Part of a small language model's weights: 11 layers, 22.2M parameters.
Each number is 50 + 15 x the weight over its row's rms, rounded and kept within 0 to 99. Layers, rows and columns count from 0. The size before them is the row's rms in percent of the matrix's.

# layer 8 attention output (transposed), 384x384, rms 0.0379, rows 285-287,316-319,348-351,380-383, columns 256-383
104:71 67 61 44 51 36 53 33 33 68 43 44 66 53 74 53 86 55 51 45 48 61 39 59 56 59 74 43 40 38 67 56 47 30 41 60 37 45 42 60 58 33 64 57 53 51 73 63 19 32 55 66 54 60 39 58 42 53 51 20 43 57 80 54 52 68 36 50 51 59 56 62 48 31 86 66 40 46 56 41 56 61 63 55 25 36 51 44 83 37 24 38 49 78 35 45 51 63 60 37 51 59 37 56 25 37 36 70 31 50 26 68 38 30 45 45 54 47 42 88 39 66 51 56 46 68 45 56
095:62 62 57 70 55 40 66 78 75 42 51 51 75 39 63 42 28 35 68 67 27 46 57 80 48 42 44 47 64 46 53 45 26 50 43 51 36 58 52 35 38 58 47 38 40 35 64 01 99 60 40 52 46 65 57 57 58 77 46 50 58 43 61 29 53 54 57 37 62 49 53 61 72 60 47 57 53 71 29 71 30 45 41 64 44 54 55 56 48 49 90 42 67 51 58 13 44 28 80 61 49 45 55 22 38 43 29 48 38 52 62 43 40 62 49 42 96 54 79 38 71 44 71 43 37 83 49 24
103:44 61 46 46 32 64 36 30 23 66 45 43 10 45 86 54 72 28 48 44 36 71 40 45 47 94 71 25 39 56 61 48 42 25 53 48 38 50 28 60 51 27 65 61 43 49 39 81 65 57 55 24 39 46 54 56 49 30 64 35 40 65 44 77 49 27 43 70 47 62 54 76 51 42 49 71 36 41 37 40 71 67 52 49 40 43 54 37 49 67 11 63 39 65 46 65 51 69 46 52 25 40 52 52 62 74 37 37 31 20 48 41 39 46 71 61 36 60 96 77 43 80 33 62 70 47 42 41
105:05 41 51 50 54 45 67 31 60 39 61 58 60 17 51 47 44 47 33 62 46 32 53 60 32 43 60 49 96 53 51 70 48 36 59 70 51 62 66 59 61 50 59 51 41 56 55 32 44 65 47 54 54 73 56 23 48 42 49 34 57 53 55 28 43 45 42 52 33 38 58 61 30 35 68 29 64 55 48 56 44 41 52 46 77 36 44 48 46 52 29 48 40 33 50 41 53 78 58 42 37 36 45 67 46 25 50 42 49 43 56 37 59 46 37 83 46 49 64 19 36 63 37 47 61 37 35 72
109:57 62 68 59 33 30 46 92 45 59 45 60 67 74 85 81 54 47 59 53 58 44 81 71 79 34 63 39 46 40 30 49 50 67 53 61 51 39 44 59 60 61 45 44 25 48 57 41 53 60 61 76 67 63 63 67 43 61 49 38 71 38 42 72 40 80 59 30 62 70 70 40 51 42 44 65 34 54 46 48 58 28 42 39 46 42 47 38 43 62 47 37 55 60 55 30 50 39 36 45 76 57 37 42 30 33 42 60 59 44 63 87 53 40 69 56 25 59 00 65 33 40 36 42 52 49 34 23
107:45 70 59 42 35 61 49 54 46 50 54 38 46 22 61 44 41 40 45 67 46 44 29 80 50 28 67 47 50 36 47 44 21 44 56 36 50 65 39 60 46 39 46 47 48 34 39 30 58 55 61 60 64 41 69 74 42 59 47 38 38 41 29 32 66 49 54 50 60 52 60 53 49 59 38 22 59 43 30 39 62 20 10 48 53 50 44 61 49 53 64 38 52 78 45 13 43 58 49 69 23 59 65 47 52 12 28 60 27 63 49 53 39 61 57 80 50 56 99 42 32 57 46 28 45 64 57 52
115:44 55 61 61 11 33 52 64 63 48 55 58 60 78 52 58 45 53 48 50 39 83 51 70 40 67 68 40 25 43 05 42 43 61 56 34 40 55 51 45 83 41 70 38 67 50 53 31 59 36 49 28 45 61 61 40 60 56 59 48 64 44 68 46 49 69 52 57 57 56 53 55 59 29 81 44 49 44 35 49 41 39 52 49 25 46 57 32 63 58 42 51 61 44 53 52 62 68 45 56 45 76 62 53 46 70 72 55 43 23 71 47 43 56 61 36 30 65 69 66 70 56 66 78 46 45 38 30
104:64 77 49 64 43 60 46 61 29 53 40 66 24 15 44 30 52 25 50 37 32 31 66 50 79 29 50 49 69 51 46 32 42 53 62 51 71 64 74 67 49 66 64 53 61 55 61 40 66 73 40 49 73 71 67 35 37 28 56 59 47 58 53 25 61 27 58 61 42 37 54 48 72 46 56 31 55 53 45 53 27 63 62 65 54 37 51 32 74 58 33 61 39 49 45 62 61 29 50 36 57 44 57 41 57 16 46 56 46 58 56 28 56 59 33 33 40 32 48 24 47 42 49 33 65 64 47 71
091:58 61 68 28 63 52 64 29 39 55 71 63 68 64 54 63 60 39 24 56 81 54 20 47 38 48 38 76 64 30 18 30 56 34 35 44 33 51 24 40 40 38 56 29 33 60 47 38 05 28 77 52 68 68 62 56 44 80 48 39 44 79 72 24 30 36 57 62 34 50 45 47 49 54 62 44 40 62 54 46 68 32 55 28 24 31 61 60 57 49 38 57 12 71 33 28 46 44 75 31 29 46 43 56 36 52 18 36 51 61 24 49 32 65 62 42 63 72 54 65 53 59 34 54 42 60 44 22
093:62 81 64 43 62 71 51 52 60 44 52 58 66 00 62 24 41 05 59 43 41 38 44 59 57 73 49 44 35 36 35 49 30 58 43 53 62 48 77 73 66 48 84 48 72 35 73 66 99 52 56 56 49 41 57 38 51 57 79 78 63 56 53 09 51 42 54 49 55 49 52 54 54 54 33 48 41 55 37 60 44 57 36 62 54 41 47 43 58 70 48 40 28 38 50 37 51 29 59 48 69 33 55 40 49 43 39 60 54 39 83 53 53 45 55 62 41 28 80 64 61 60 66 46 53 77 58 81
097:42 45 63 33 23 82 35 36 74 60 67 44 47 62 66 76 51 65 39 42 36 89 22 50 26 96 48 39 39 53 58 53 54 46 60 39 44 34 31 44 41 46 57 31 50 37 41 47 54 37 60 43 35 63 37 88 47 47 55 22 37 40 56 44 67 45 70 60 64 50 38 42 50 71 60 64 46 10 45 42 46 38 50 33 55 55 62 52 33 57 49 74 48 61 54 44 41 71 48 66 24 65 55 38 48 64 62 62 36 20 56 66 52 47 59 63 74 74 64 76 65 36 58 51 72 49 29 24
094:62 55 60 74 39 70 49 73 42 46 63 52 06 29 44 52 43 35 44 64 57 31 64 60 73 37 80 38 86 57 56 16 43 46 55 54 38 76 74 53 37 56 47 49 65 42 30 49 41 58 60 43 42 53 47 28 54 43 76 58 23 51 51 31 70 27 58 50 39 43 53 54 57 44 74 15 45 62 52 63 42 53 40 48 29 28 33 36 71 61 46 50 51 74 34 61 74 65 52 32 62 48 30 33 70 41 71 25 74 52 66 58 51 48 56 56 46 43 21 34 56 51 39 62 51 83 36 77
101:43 45 57 44 65 30 70 44 61 38 25 50 61 51 63 52 73 68 29 42 70 45 38 46 68 46 49 56 62 43 51 56 58 55 41 72 54 32 21 64 46 47 32 70 71 70 54 63 48 35 25 69 49 60 43 57 56 32 35 55 81 71 72 54 30 31 45 34 38 63 38 47 50 39 47 35 43 48 53 45 45 64 65 62 20 60 45 66 35 31 42 48 40 60 66 51 36 40 54 16 80 55 44 32 47 34 36 62 52 48 32 65 42 63 71 41 40 27 00 52 31 57 47 21 80 64 54 62
091:48 55 41 50 54 64 41 57 54 44 49 48 79 59 70 43 49 39 51 63 54 56 56 49 44 57 37 54 46 44 36 74 38 50 32 52 35 66 56 62 39 42 45 40 50 51 52 04 98 66 32 37 31 57 78 41 53 59 47 51 61 24 34 30 58 68 50 29 75 10 36 76 48 38 21 59 66 62 39 73 56 58 28 75 42 59 72 72 69 61 93 40 37 40 38 19 35 55 53 65 26 45 53 66 46 48 30 60 47 46 80 61 30 50 66 65 66 30 52 39 61 73 64 38 39 66 50 16
100:34 31 58 51 37 58 38 34 58 84 65 50 18 14 73 41 48 54 51 35 50 62 56 37 44 93 65 33 47 50 44 56 46 47 62 60 54 30 53 50 44 50 62 58 66 56 40 59 79 77 60 33 48 53 18 46 69 51 77 66 50 52 47 59 62 54 75 63 66 70 37 64 47 45 58 41 24 47 50 35 67 56 42 27 40 62 52 45 58 64 22 56 54 59 86 47 39 60 38 55 45 80 41 26 34 29 64 75 66 21 48 38 52 28 61 75 50 30 53 73 26 44 45 53 68 42 34 48
# layer 8 attention value, 96x384, rms 0.0397, rows 93-95, columns 256-383
101:56 66 57 59 44 59 40 45 49 45 43 64 56 37 46 51 22 54 57 68 40 52 61 49 43 57 51 17 55 42 55 61 42 66 51 67 64 32 49 32 49 39 56 58 33 31 65 58 52 48 55 28 62 61 44 46 45 30 56 32 29 54 37 51 56 65 51 26 96 41 75 84 65 46 35 36 39 45 47 57 51 42 59 58 70 93 54 34 49 73 47 71 30 39 46 38 50 53 39 66 57 47 76 19 38 61 35 53 73 37 56 87 74 72 32 53 72 46 48 42 50 66 26 59 28 46 68 46
097:36 47 58 36 65 37 37 57 31 38 82 14 47 58 30 61 33 45 23 40 71 51 55 50 60 55 32 40 41 63 54 50 74 37 43 44 71 31 64 44 57 46 51 47 20 32 29 53 49 46 62 37 61 58 30 45 22 16 52 58 29 47 70 58 46 53 51 42 41 38 52 39 56 45 57 67 55 31 52 19 27 56 52 37 74 61 41 40 15 25 84 43 36 47 53 44 28 55 20 64 47 51 40 80 57 51 39 18 78 54 35 66 66 39 50 50 46 77 55 65 18 66 13 38 74 43 63 60
103:52 62 43 30 46 26 68 67 59 29 70 48 43 52 23 36 64 59 62 36 56 47 35 26 45 48 18 40 41 65 40 55 76 48 78 54 53 64 56 44 73 47 35 32 61 57 86 55 46 50 49 34 70 35 62 59 31 45 35 21 70 38 58 36 18 68 27 67 61 68 76 32 58 44 53 73 54 76 75 57 67 16 65 49 70 53 65 43 47 63 78 36 46 31 46 42 40 47 42 42 54 41 36 65 57 80 44 41 35 56 63 60 18 38 27 29 37 51 47 43 72 45 99 50 38 44 56 61
# layer 8 MLP up, 1536x384, rms 0.059, rows 0-18, columns 256-383
094:34 47 46 31 68 45 37 71 76 70 73 37 50 37 67 48 73 46 43 79 31 28 62 56 36 65 17 46 35 55 60 36 69 60 50 64 35 67 17 44 45 56 59 51 51 65 35 38 47 52 72 52 54 53 56 48 54 38 66 50 34 47 47 93 48 45 87 30 71 31 62 53 52 68 37 60 34 61 36 27 57 38 37 33 52 26 64 72 53 44 31 46 78 67 57 58 34 82 72 47 41 20 16 18 35 52 56 58 34 47 52 35 35 38 51 26 31 37 48 78 62 42 67 54 48 47 39 55
102:26 53 76 58 28 43 38 79 23 43 53 12 24 50 41 21 35 61 70 87 42 69 68 46 53 49 77 47 35 42 65 44 34 30 52 53 53 27 53 33 48 44 78 31 66 23 51 47 46 32 29 49 58 67 50 38 35 34 36 55 59 77 60 54 33 51 73 39 39 48 63 68 37 61 55 32 58 69 66 53 35 18 32 31 37 46 59 52 32 57 49 55 71 52 36 53 37 51 37 51 48 53 59 31 44 66 66 29 45 27 69 62 44 32 61 43 15 30 65 35 61 44 32 60 56 69 48 53
104:58 44 62 63 46 75 67 56 28 41 64 42 67 38 46 60 43 44 47 47 44 25 61 59 48 53 47 43 51 60 68 62 69 31 62 65 27 50 58 50 56 47 31 53 43 41 47 62 37 33 55 45 49 56 33 56 23 36 55 39 39 48 51 59 66 29 54 54 57 65 84 39 46 40 43 63 24 57 48 59 40 11 28 53 56 66 73 44 57 53 54 42 69 61 67 27 40 60 19 52 57 62 66 46 84 61 49 71 41 95 49 63 40 41 50 27 60 39 52 48 46 29 46 93 61 54 45 37
097:30 24 51 65 56 50 53 32 36 60 30 36 22 46 17 40 73 56 35 57 74 65 53 50 47 59 59 16 40 48 53 21 36 41 74 55 68 49 56 58 66 53 47 55 50 24 47 46 54 36 64 40 33 45 46 40 43 25 71 60 39 43 46 55 42 54 40 45 47 27 47 69 59 64 31 70 64 31 28 57 38 59 39 62 56 36 66 51 62 41 50 38 45 73 22 00 47 50 55 65 43 57 13 37 56 60 46 52 73 48 48 58 44 66 33 33 43 53 54 48 57 49 67 45 22 59 62 50
099:42 41 58 54 68 23 26 33 35 43 53 29 73 74 40 78 63 70 52 43 57 42 53 51 39 49 38 50 40 57 43 46 44 74 53 18 79 61 56 55 73 28 59 37 16 51 62 82 30 38 33 83 57 27 40 41 72 30 85 58 42 38 70 64 51 62 57 37 53 37 58 53 44 45 45 58 78 55 69 04 61 29 26 48 52 44 50 45 38 40 51 55 46 50 50 05 44 67 51 58 42 65 28 62 47 34 32 46 43 56 74 34 46 33 62 59 77 32 64 48 38 43 46 69 55 63 32 49
107:45 64 38 56 44 67 41 50 47 49 56 57 39 52 50 46 49 63 77 38 29 60 43 52 26 74 32 58 29 45 29 82 56 60 52 32 30 43 66 64 72 37 51 62 29 42 37 51 70 63 50 64 35 28 42 49 52 28 59 48 32 67 47 78 64 39 62 41 77 68 59 62 43 50 46 79 49 18 44 50 52 53 55 26 46 37 69 61 28 61 46 48 51 50 42 47 58 51 58 68 26 11 40 39 53 56 54 28 46 84 48 37 29 76 56 43 43 37 65 34 28 32 35 50 59 27 67 59
093:57 52 52 31 41 49 74 56 57 40 56 45 55 50 17 38 09 53 38 44 61 71 54 71 27 62 71 28 48 46 58 30 31 81 67 46 55 37 72 29 53 41 58 43 73 40 71 51 21 65 36 54 41 55 35 69 46 33 44 23 65 58 50 39 72 47 44 63 32 53 51 55 40 83 64 31 47 53 50 35 41 68 50 56 40 52 36 69 45 68 57 06 52 49 42 32 48 82 42 59 52 40 35 37 50 42 31 56 43 59 41 62 50 42 71 65 56 31 70 40 23 48 44 31 38 67 76 60
118:61 62 39 47 43 25 62 55 51 14 40 44 53 46 84 48 33 62 38 73 66 45 68 57 36 57 63 54 52 84 57 56 77 59 54 60 45 69 61 46 43 55 48 40 59 45 35 56 47 23 53 47 45 58 38 38 73 57 46 70 69 63 36 49 60 54 38 44 26 51 26 60 38 56 70 45 60 71 72 47 28 50 49 32 50 47 59 41 60 30 50 35 14 67 39 53 34 69 36 26 63 59 71 53 42 60 61 56 54 51 42 63 46 42 81 22 38 64 69 50 38 62 18 40 36 58 70 69
096:46 44 73 58 36 30 60 43 36 36 55 63 48 46 68 48 34 77 28 41 46 42 44 46 36 56 41 56 43 86 64 60 49 71 73 53 46 57 42 44 57 47 41 37 46 56 84 52 56 17 54 73 45 25 41 49 40 33 55 40 72 41 47 70 65 57 60 64 57 75 54 36 40 79 80 54 48 85 38 58 69 69 49 60 46 18 64 60 30 62 53 50 64 50 60 52 52 72 51 66 54 55 29 35 21 41 59 43 52 58 50 29 40 34 42 37 54 30 49 51 67 30 52 45 24 48 41 50
101:31 43 47 45 58 63 40 49 46 71 73 30 46 36 43 46 46 45 42 68 48 42 75 69 27 53 75 63 41 66 45 41 65 61 41 67 50 57 45 15 69 54 70 69 70 46 36 73 69 52 61 54 56 55 38 52 47 22 41 63 99 47 62 60 61 47 40 51 36 34 46 40 44 90 80 31 68 46 48 11 38 31 56 53 41 29 53 51 49 28 51 47 45 44 49 44 30 71 44 26 56 51 38 50 38 62 40 57 42 47 33 54 63 83 64 38 38 38 50 53 38 39 69 25 39 68 50 40
103:42 47 52 48 33 27 50 45 47 40 69 62 27 48 46 34 50 56 50 59 79 33 60 44 59 85 59 93 44 71 50 28 65 42 46 57 42 67 44 58 42 52 39 74 56 36 61 45 70 13 49 45 30 24 47 43 72 43 46 63 78 81 50 49 65 70 35 58 69 22 78 55 71 25 52 44 41 76 39 45 49 26 44 39 34 30 40 42 49 66 58 28 39 40 44 22 61 40 46 40 48 64 67 49 52 76 70 25 32 64 32 62 54 36 54 36 20 45 58 37 53 52 59 44 32 63 64 49
106:55 55 35 30 39 47 46 32 62 61 46 51 56 47 71 38 76 73 43 64 56 36 73 51 18 80 46 46 20 90 46 54 55 49 55 43 47 60 58 42 60 71 27 75 53 46 46 57 59 44 44 44 70 27 44 53 39 32 67 74 48 49 52 83 53 92 56 67 34 84 35 47 63 49 69 55 64 61 44 52 47 47 52 27 62 75 44 43 45 56 28 55 44 27 58 29 49 34 77 44 64 73 62 47 25 42 56 52 21 67 27 47 23 42 34 17 67 60 63 55 25 33 53 44 40 48 47 53
104:44 54 71 55 41 46 28 44 72 37 76 50 55 51 49 47 65 66 51 53 47 65 71 60 89 61 33 50 22 48 45 41 35 33 37 54 52 55 59 61 43 47 59 51 44 60 61 68 61 62 40 58 28 66 27 55 46 30 42 46 43 47 58 64 45 67 57 68 47 70 44 57 72 25 83 74 45 43 51 33 29 51 84 48 54 44 72 77 26 61 80 22 63 44 50 41 29 50 33 50 53 40 46 50 61 28 53 32 32 71 33 39 82 80 45 46 45 82 57 76 49 00 50 62 58 40 74 77
097:71 47 33 48 23 78 70 61 57 36 30 46 58 60 56 47 54 47 43 43 55 53 54 58 51 87 58 71 28 57 57 66 47 46 59 59 41 73 44 57 39 30 62 53 46 38 44 66 68 54 55 43 73 50 42 54 59 53 36 51 46 55 34 52 39 60 46 37 46 43 56 33 49 68 37 60 73 31 31 58 25 44 46 71 48 18 70 68 52 36 54 49 80 54 46 67 47 51 48 61 54 34 49 54 42 51 45 60 55 42 79 58 45 75 63 49 71 22 59 50 79 44 40 32 50 60 37 61
091:42 73 52 47 27 62 48 30 43 61 47 23 57 62 38 38 49 39 44 70 67 42 72 67 41 77 51 46 62 21 70 29 47 82 44 42 51 46 50 28 55 63 39 31 47 61 64 72 59 34 61 51 63 46 25 39 41 63 79 37 47 38 34 79 67 58 74 73 50 38 52 29 54 69 91 50 48 43 21 49 49 35 47 35 32 61 58 85 68 34 59 51 78 67 57 31 48 41 53 57 63 42 55 50 62 55 56 19 25 60 44 52 48 58 52 42 42 26 43 48 54 57 61 36 38 47 78 57
104:34 04 20 32 67 39 67 72 42 44 41 56 40 64 68 49 48 52 69 84 25 39 54 61 28 40 44 40 48 43 64 53 49 27 67 57 83 58 35 36 46 41 42 33 57 39 63 59 31 47 53 59 74 54 26 39 28 42 58 58 56 49 46 42 52 47 36 57 47 74 55 56 30 85 38 19 52 73 41 44 72 47 40 33 61 66 30 76 55 51 37 47 47 70 20 42 58 67 54 45 32 53 30 39 63 58 27 67 57 39 39 52 49 40 43 58 40 69 63 42 81 19 45 47 51 83 56 66
101:66 63 27 60 79 55 49 61 22 64 39 56 57 39 32 51 57 44 50 59 59 41 60 85 45 64 56 51 50 61 64 31 86 28 47 60 41 71 29 61 55 51 49 39 53 36 61 58 57 32 56 59 51 66 25 49 24 52 66 61 44 14 53 55 41 53 53 22 44 49 31 73 50 60 52 53 28 68 23 48 41 51 54 45 48 57 47 64 30 60 36 46 55 91 43 33 39 49 19 28 38 44 33 73 37 42 57 72 59 69 51 22 58 72 50 22 63 45 48 50 39 41 52 46 47 76 34 87
096:43 47 79 49 36 80 38 42 59 52 62 47 65 48 47 69 48 46 38 60 57 28 44 58 29 26 28 56 40 63 65 35 78 46 58 60 53 41 25 33 63 28 44 59 28 54 62 54 58 51 60 54 60 52 48 62 61 70 53 58 75 34 44 81 43 43 44 53 48 43 48 55 50 40 59 15 80 30 42 36 36 54 53 37 58 62 39 49 37 32 81 64 36 53 65 35 29 71 45 48 30 42 40 32 46 36 20 31 32 54 40 39 23 56 51 25 50 36 52 63 16 63 48 48 54 70 58 42
101:34 40 60 60 20 56 64 78 53 33 46 60 41 51 44 43 47 25 48 44 70 27 45 92 67 65 71 39 40 40 52 61 33 57 59 61 28 35 45 58 87 58 60 49 60 43 50 65 46 66 26 58 41 74 42 84 31 48 76 67 29 71 29 59 59 46 49 43 68 34 77 34 43 44 56 59 43 40 63 55 36 67 34 39 70 53 69 49 37 35 41 44 52 59 28 48 38 70 31 12 39 66 45 37 62 40 51 61 40 32 45 54 27 18 46 66 40 67 58 50 41 42 57 42 45 34 56 61
# layer 8 MLP down (transposed), 1536x384, rms 0.0467, rows 0-17, columns 256-383
098:74 34 50 60 33 67 35 54 62 64 43 20 70 63 31 69 30 43 61 44 37 48 36 81 44 48 30 54 57 30 47 12 37 47 53 75 45 49 46 78 24 55 81 49 39 31 59 33 31 57 59 46 31 61 60 62 16 36 14 53 42 50 59 64 58 42 45 44 49 64 47 35 30 53 38 48 63 46 47 54 45 43 50 67 29 22 53 52 75 49 55 39 22 41 37 34 77 59 54 29 45 57 60 69 69 53 50 50 62 54 63 64 54 59 73 71 66 45 43 42 55 52 63 51 64 50 13 37
105:65 39 43 28 60 61 58 65 61 71 41 43 42 56 87 41 82 70 63 42 48 61 54 45 20 50 45 52 75 45 69 29 50 34 45 45 64 28 35 51 67 43 31 42 69 72 47 68 48 67 54 33 32 43 66 42 93 30 46 64 62 55 61 47 48 78 36 62 52 63 42 72 17 50 51 47 81 60 42 58 60 40 47 39 25 74 53 56 41 72 31 49 39 44 43 25 38 41 40 42 80 06 46 49 51 50 48 43 56 66 57 55 46 41 71 57 33 45 98 44 64 51 51 45 23 62 58 39
095:39 47 42 50 44 23 45 69 52 37 35 55 33 70 33 39 37 59 38 65 70 40 35 51 37 79 64 46 53 60 43 66 50 62 22 61 76 97 43 45 49 35 58 57 61 47 46 60 34 54 49 74 45 70 53 55 79 59 50 56 50 66 60 32 48 66 44 68 73 44 64 61 78 61 53 42 68 55 74 54 46 53 58 33 63 13 44 50 37 49 81 26 46 50 49 73 65 40 66 61 50 33 45 44 42 37 39 41 42 55 45 50 49 58 53 56 38 54 42 38 68 24 44 17 77 31 52 32
107:24 63 24 36 50 53 61 57 47 36 77 48 35 70 59 52 30 40 61 46 58 40 43 07 48 50 20 61 64 23 18 47 62 50 70 27 60 10 18 54 57 44 50 53 70 63 65 64 32 41 52 66 54 77 38 50 48 61 31 62 77 73 46 49 42 74 49 51 28 37 43 37 26 65 36 40 69 82 41 28 61 79 54 57 55 56 70 37 38 50 60 35 17 35 56 59 70 43 72 51 41 38 53 33 52 46 26 43 46 46 18 42 31 47 64 46 47 59 62 47 40 52 50 39 53 51 29 63
102:43 55 37 53 47 43 46 70 32 65 66 59 71 31 52 60 61 27 58 71 31 43 29 40 58 49 48 71 43 75 32 59 43 55 32 32 30 33 67 58 27 45 51 44 48 56 60 57 47 65 68 41 49 23 31 45 59 67 40 59 49 66 61 68 31 45 48 72 56 41 74 53 39 55 68 35 37 24 55 64 24 27 64 74 40 41 33 48 45 63 36 28 54 39 60 70 64 77 60 57 52 33 55 46 71 40 49 43 49 59 30 39 48 67 73 65 24 42 73 40 41 63 46 65 45 55 58 36
104:48 66 60 39 56 62 42 69 31 21 41 56 23 39 11 25 48 82 45 46 39 38 44 52 61 64 46 46 44 51 39 63 44 52 29 56 62 60 46 62 55 57 69 22 37 29 59 54 68 83 45 70 54 56 40 50 51 39 64 30 53 54 60 43 22 41 59 34 56 54 70 65 28 83 51 14 67 02 68 53 67 52 84 44 36 56 36 62 68 53 56 32 46 20 74 45 52 54 78 37 21 54 80 48 72 69 38 42 56 40 70 52 34 37 49 43 38 47 37 44 34 62 37 74 25 36 45 41
093:32 63 57 35 68 48 37 54 45 20 67 53 46 40 67 73 59 33 79 43 45 46 91 53 50 52 61 58 52 52 56 44 62 45 22 61 54 38 35 42 45 52 51 53 54 66 56 56 62 44 56 18 64 44 37 72 27 42 59 73 33 72 45 52 53 68 54 62 39 56 88 63 59 24 59 44 40 52 48 29 60 34 68 52 33 42 63 60 52 43 41 59 55 59 70 61 64 27 42 31 35 60 57 37 55 48 60 54 65 34 60 38 20 62 28 37 46 36 61 62 66 59 50 56 64 62 40 83
108:42 43 29 41 66 08 41 76 34 54 23 39 55 59 47 40 74 87 70 47 36 70 57 43 27 44 40 47 53 60 30 43 56 62 67 48 63 79 69 61 53 55 38 23 49 74 68 68 58 60 57 27 23 55 64 47 56 43 72 35 42 33 54 61 60 34 26 19 60 35 57 40 76 65 44 46 74 38 76 52 38 48 59 41 49 53 56 37 24 49 84 21 63 71 54 39 50 27 66 58 73 65 29 35 52 46 59 58 57 49 48 54 91 65 36 63 26 49 22 54 42 49 45 44 43 53 69 50
100:43 47 61 91 38 44 06 42 49 45 30 44 53 67 63 33 59 39 44 75 62 73 55 52 50 99 24 30 67 45 61 35 65 42 32 52 38 63 46 19 14 59 30 52 55 76 35 34 46 60 33 58 27 45 82 57 70 45 50 43 46 56 40 38 38 23 57 67 71 62 48 48 86 30 74 46 63 33 67 42 31 72 52 45 30 43 58 57 35 41 35 46 34 69 58 62 58 44 35 54 47 45 62 58 32 60 53 56 34 54 38 55 50 54 48 56 72 15 63 57 50 59 48 63 45 49 65 57
096:81 68 23 68 35 52 36 55 26 59 75 54 51 35 63 49 36 27 46 67 48 41 89 61 65 56 53 48 37 67 40 76 63 73 55 44 56 57 56 34 37 59 60 35 53 19 49 69 29 45 49 47 53 53 76 52 47 75 37 41 74 45 44 32 49 58 27 42 44 68 45 46 66 62 18 36 58 49 34 35 70 44 42 44 47 43 39 49 73 28 56 84 50 30 46 28 37 33 91 64 66 69 48 54 61 42 53 41 46 52 47 34 59 37 39 30 61 81 22 37 87 48 48 34 39 59 37 43
112:60 33 68 24 62 62 43 49 43 57 60 52 45 48 53 31 43 36 29 60 39 56 33 31 48 63 63 50 60 68 51 60 39 40 64 45 35 87 50 58 63 59 34 43 50 66 65 28 30 60 47 73 58 54 77 27 66 73 25 50 30 26 54 52 72 33 43 38 31 39 71 70 62 49 40 39 25 26 49 51 56 64 40 77 77 33 69 17 54 63 83 75 46 68 59 33 64 63 47 73 40 12 38 46 24 34 60 84 74 36 43 65 42 55 79 62 73 46 85 80 44 50 68 62 30 38 43 55
112:26 66 65 52 51 57 23 78 46 44 22 77 35 42 49 37 63 48 72 52 51 79 34 19 24 54 49 48 61 67 77 46 48 41 65 57 74 50 71 26 42 32 31 36 57 61 33 28 38 33 37 64 38 70 69 37 58 70 48 69 46 70 38 52 57 38 53 56 53 70 82 47 64 62 73 35 56 40 55 61 57 51 53 27 26 50 69 49 54 66 28 54 52 81 61 29 78 39 26 60 55 49 44 29 28 22 62 51 38 63 33 43 57 33 53 62 63 67 35 61 39 60 33 25 31 45 75 34
103:67 70 30 45 43 75 57 34 80 47 45 51 06 24 44 30 70 75 66 63 37 52 50 26 25 17 49 54 61 35 34 55 49 39 50 49 57 31 57 67 75 53 66 50 55 68 70 18 57 32 82 55 26 41 23 45 59 48 53 46 80 82 59 47 39 61 46 74 63 45 34 36 47 23 40 44 62 36 53 47 57 62 54 55 25 64 55 73 67 32 30 49 28 34 61 30 27 50 47 21 44 68 69 43 50 48 78 30 60 35 59 41 42 47 61 27 35 70 74 51 58 27 35 41 67 29 40 55
097:52 54 56 38 62 15 34 72 49 48 34 47 50 63 67 45 44 76 63 61 62 58 30 43 58 34 48 53 62 18 38 70 41 52 48 63 45 83 69 54 47 63 53 41 48 31 28 43 69 63 59 49 25 74 82 39 61 16 58 52 56 54 32 38 58 49 65 59 43 39 45 64 68 42 31 51 58 50 88 48 58 73 68 49 70 65 37 69 41 53 51 48 48 68 57 40 57 52 55 53 56 19 56 42 61 26 59 63 37 55 38 80 52 68 59 62 28 60 70 30 29 55 52 83 53 26 53 61
090:48 40 21 32 54 36 49 55 31 48 52 35 71 41 59 42 50 48 76 66 41 37 66 34 46 77 52 42 65 84 42 55 42 41 38 64 82 27 48 69 27 82 62 42 96 33 57 43 42 66 48 49 38 14 62 75 49 62 38 71 66 51 55 53 26 50 39 26 70 43 40 63 59 27 43 35 37 52 43 35 24 60 47 60 49 46 23 75 45 43 71 37 47 41 58 33 46 68 64 32 51 52 56 47 41 63 35 54 69 40 55 53 17 36 57 45 62 49 19 58 72 56 39 67 47 58 56 38
108:67 56 42 63 68 66 55 33 43 72 64 32 47 58 76 63 36 76 69 07 54 44 50 52 72 42 50 50 45 22 57 47 33 33 63 45 34 29 39 46 84 46 56 34 87 36 44 47 36 86 50 57 51 31 44 33 48 33 48 35 73 78 37 61 39 60 63 72 49 51 38 40 51 50 40 42 43 27 59 43 62 42 73 64 40 66 24 58 62 66 41 41 60 51 48 31 31 53 42 36 29 39 46 21 55 38 62 54 29 54 66 44 42 58 55 45 69 51 74 25 71 72 56 36 70 52 41 48
106:67 51 50 26 55 32 52 34 34 51 57 63 69 27 55 30 45 35 55 49 50 22 25 57 49 46 50 72 65 51 44 50 29 29 53 58 70 21 38 67 55 45 46 41 24 27 50 51 42 58 60 70 47 47 60 54 49 57 45 48 41 33 61 44 29 42 31 47 66 68 26 23 47 48 16 43 57 26 48 24 35 55 68 45 56 54 19 34 63 50 49 44 63 22 42 41 41 57 42 74 13 57 48 47 57 56 33 30 40 48 53 61 48 25 53 46 48 68 70 21 28 57 45 48 64 60 74 42
099:62 45 20 34 66 69 54 79 50 56 45 35 55 42 61 69 40 07 19 76 26 39 54 58 75 47 62 12 43 62 55 70 77 45 68 39 45 47 53 72 44 58 44 58 88 77 51 42 21 30 53 50 63 20 47 28 46 58 67 49 43 52 22 44 38 63 51 50 51 52 51 55 53 42 66 87 37 28 80 34 27 66 46 48 53 40 22 18 23 57 40 37 63 53 25 69 61 35 30 61 51 39 57 22 52 27 54 29 52 59 30 62 62 40 35 46 20 66 36 54 46 33 65 27 37 48 56 84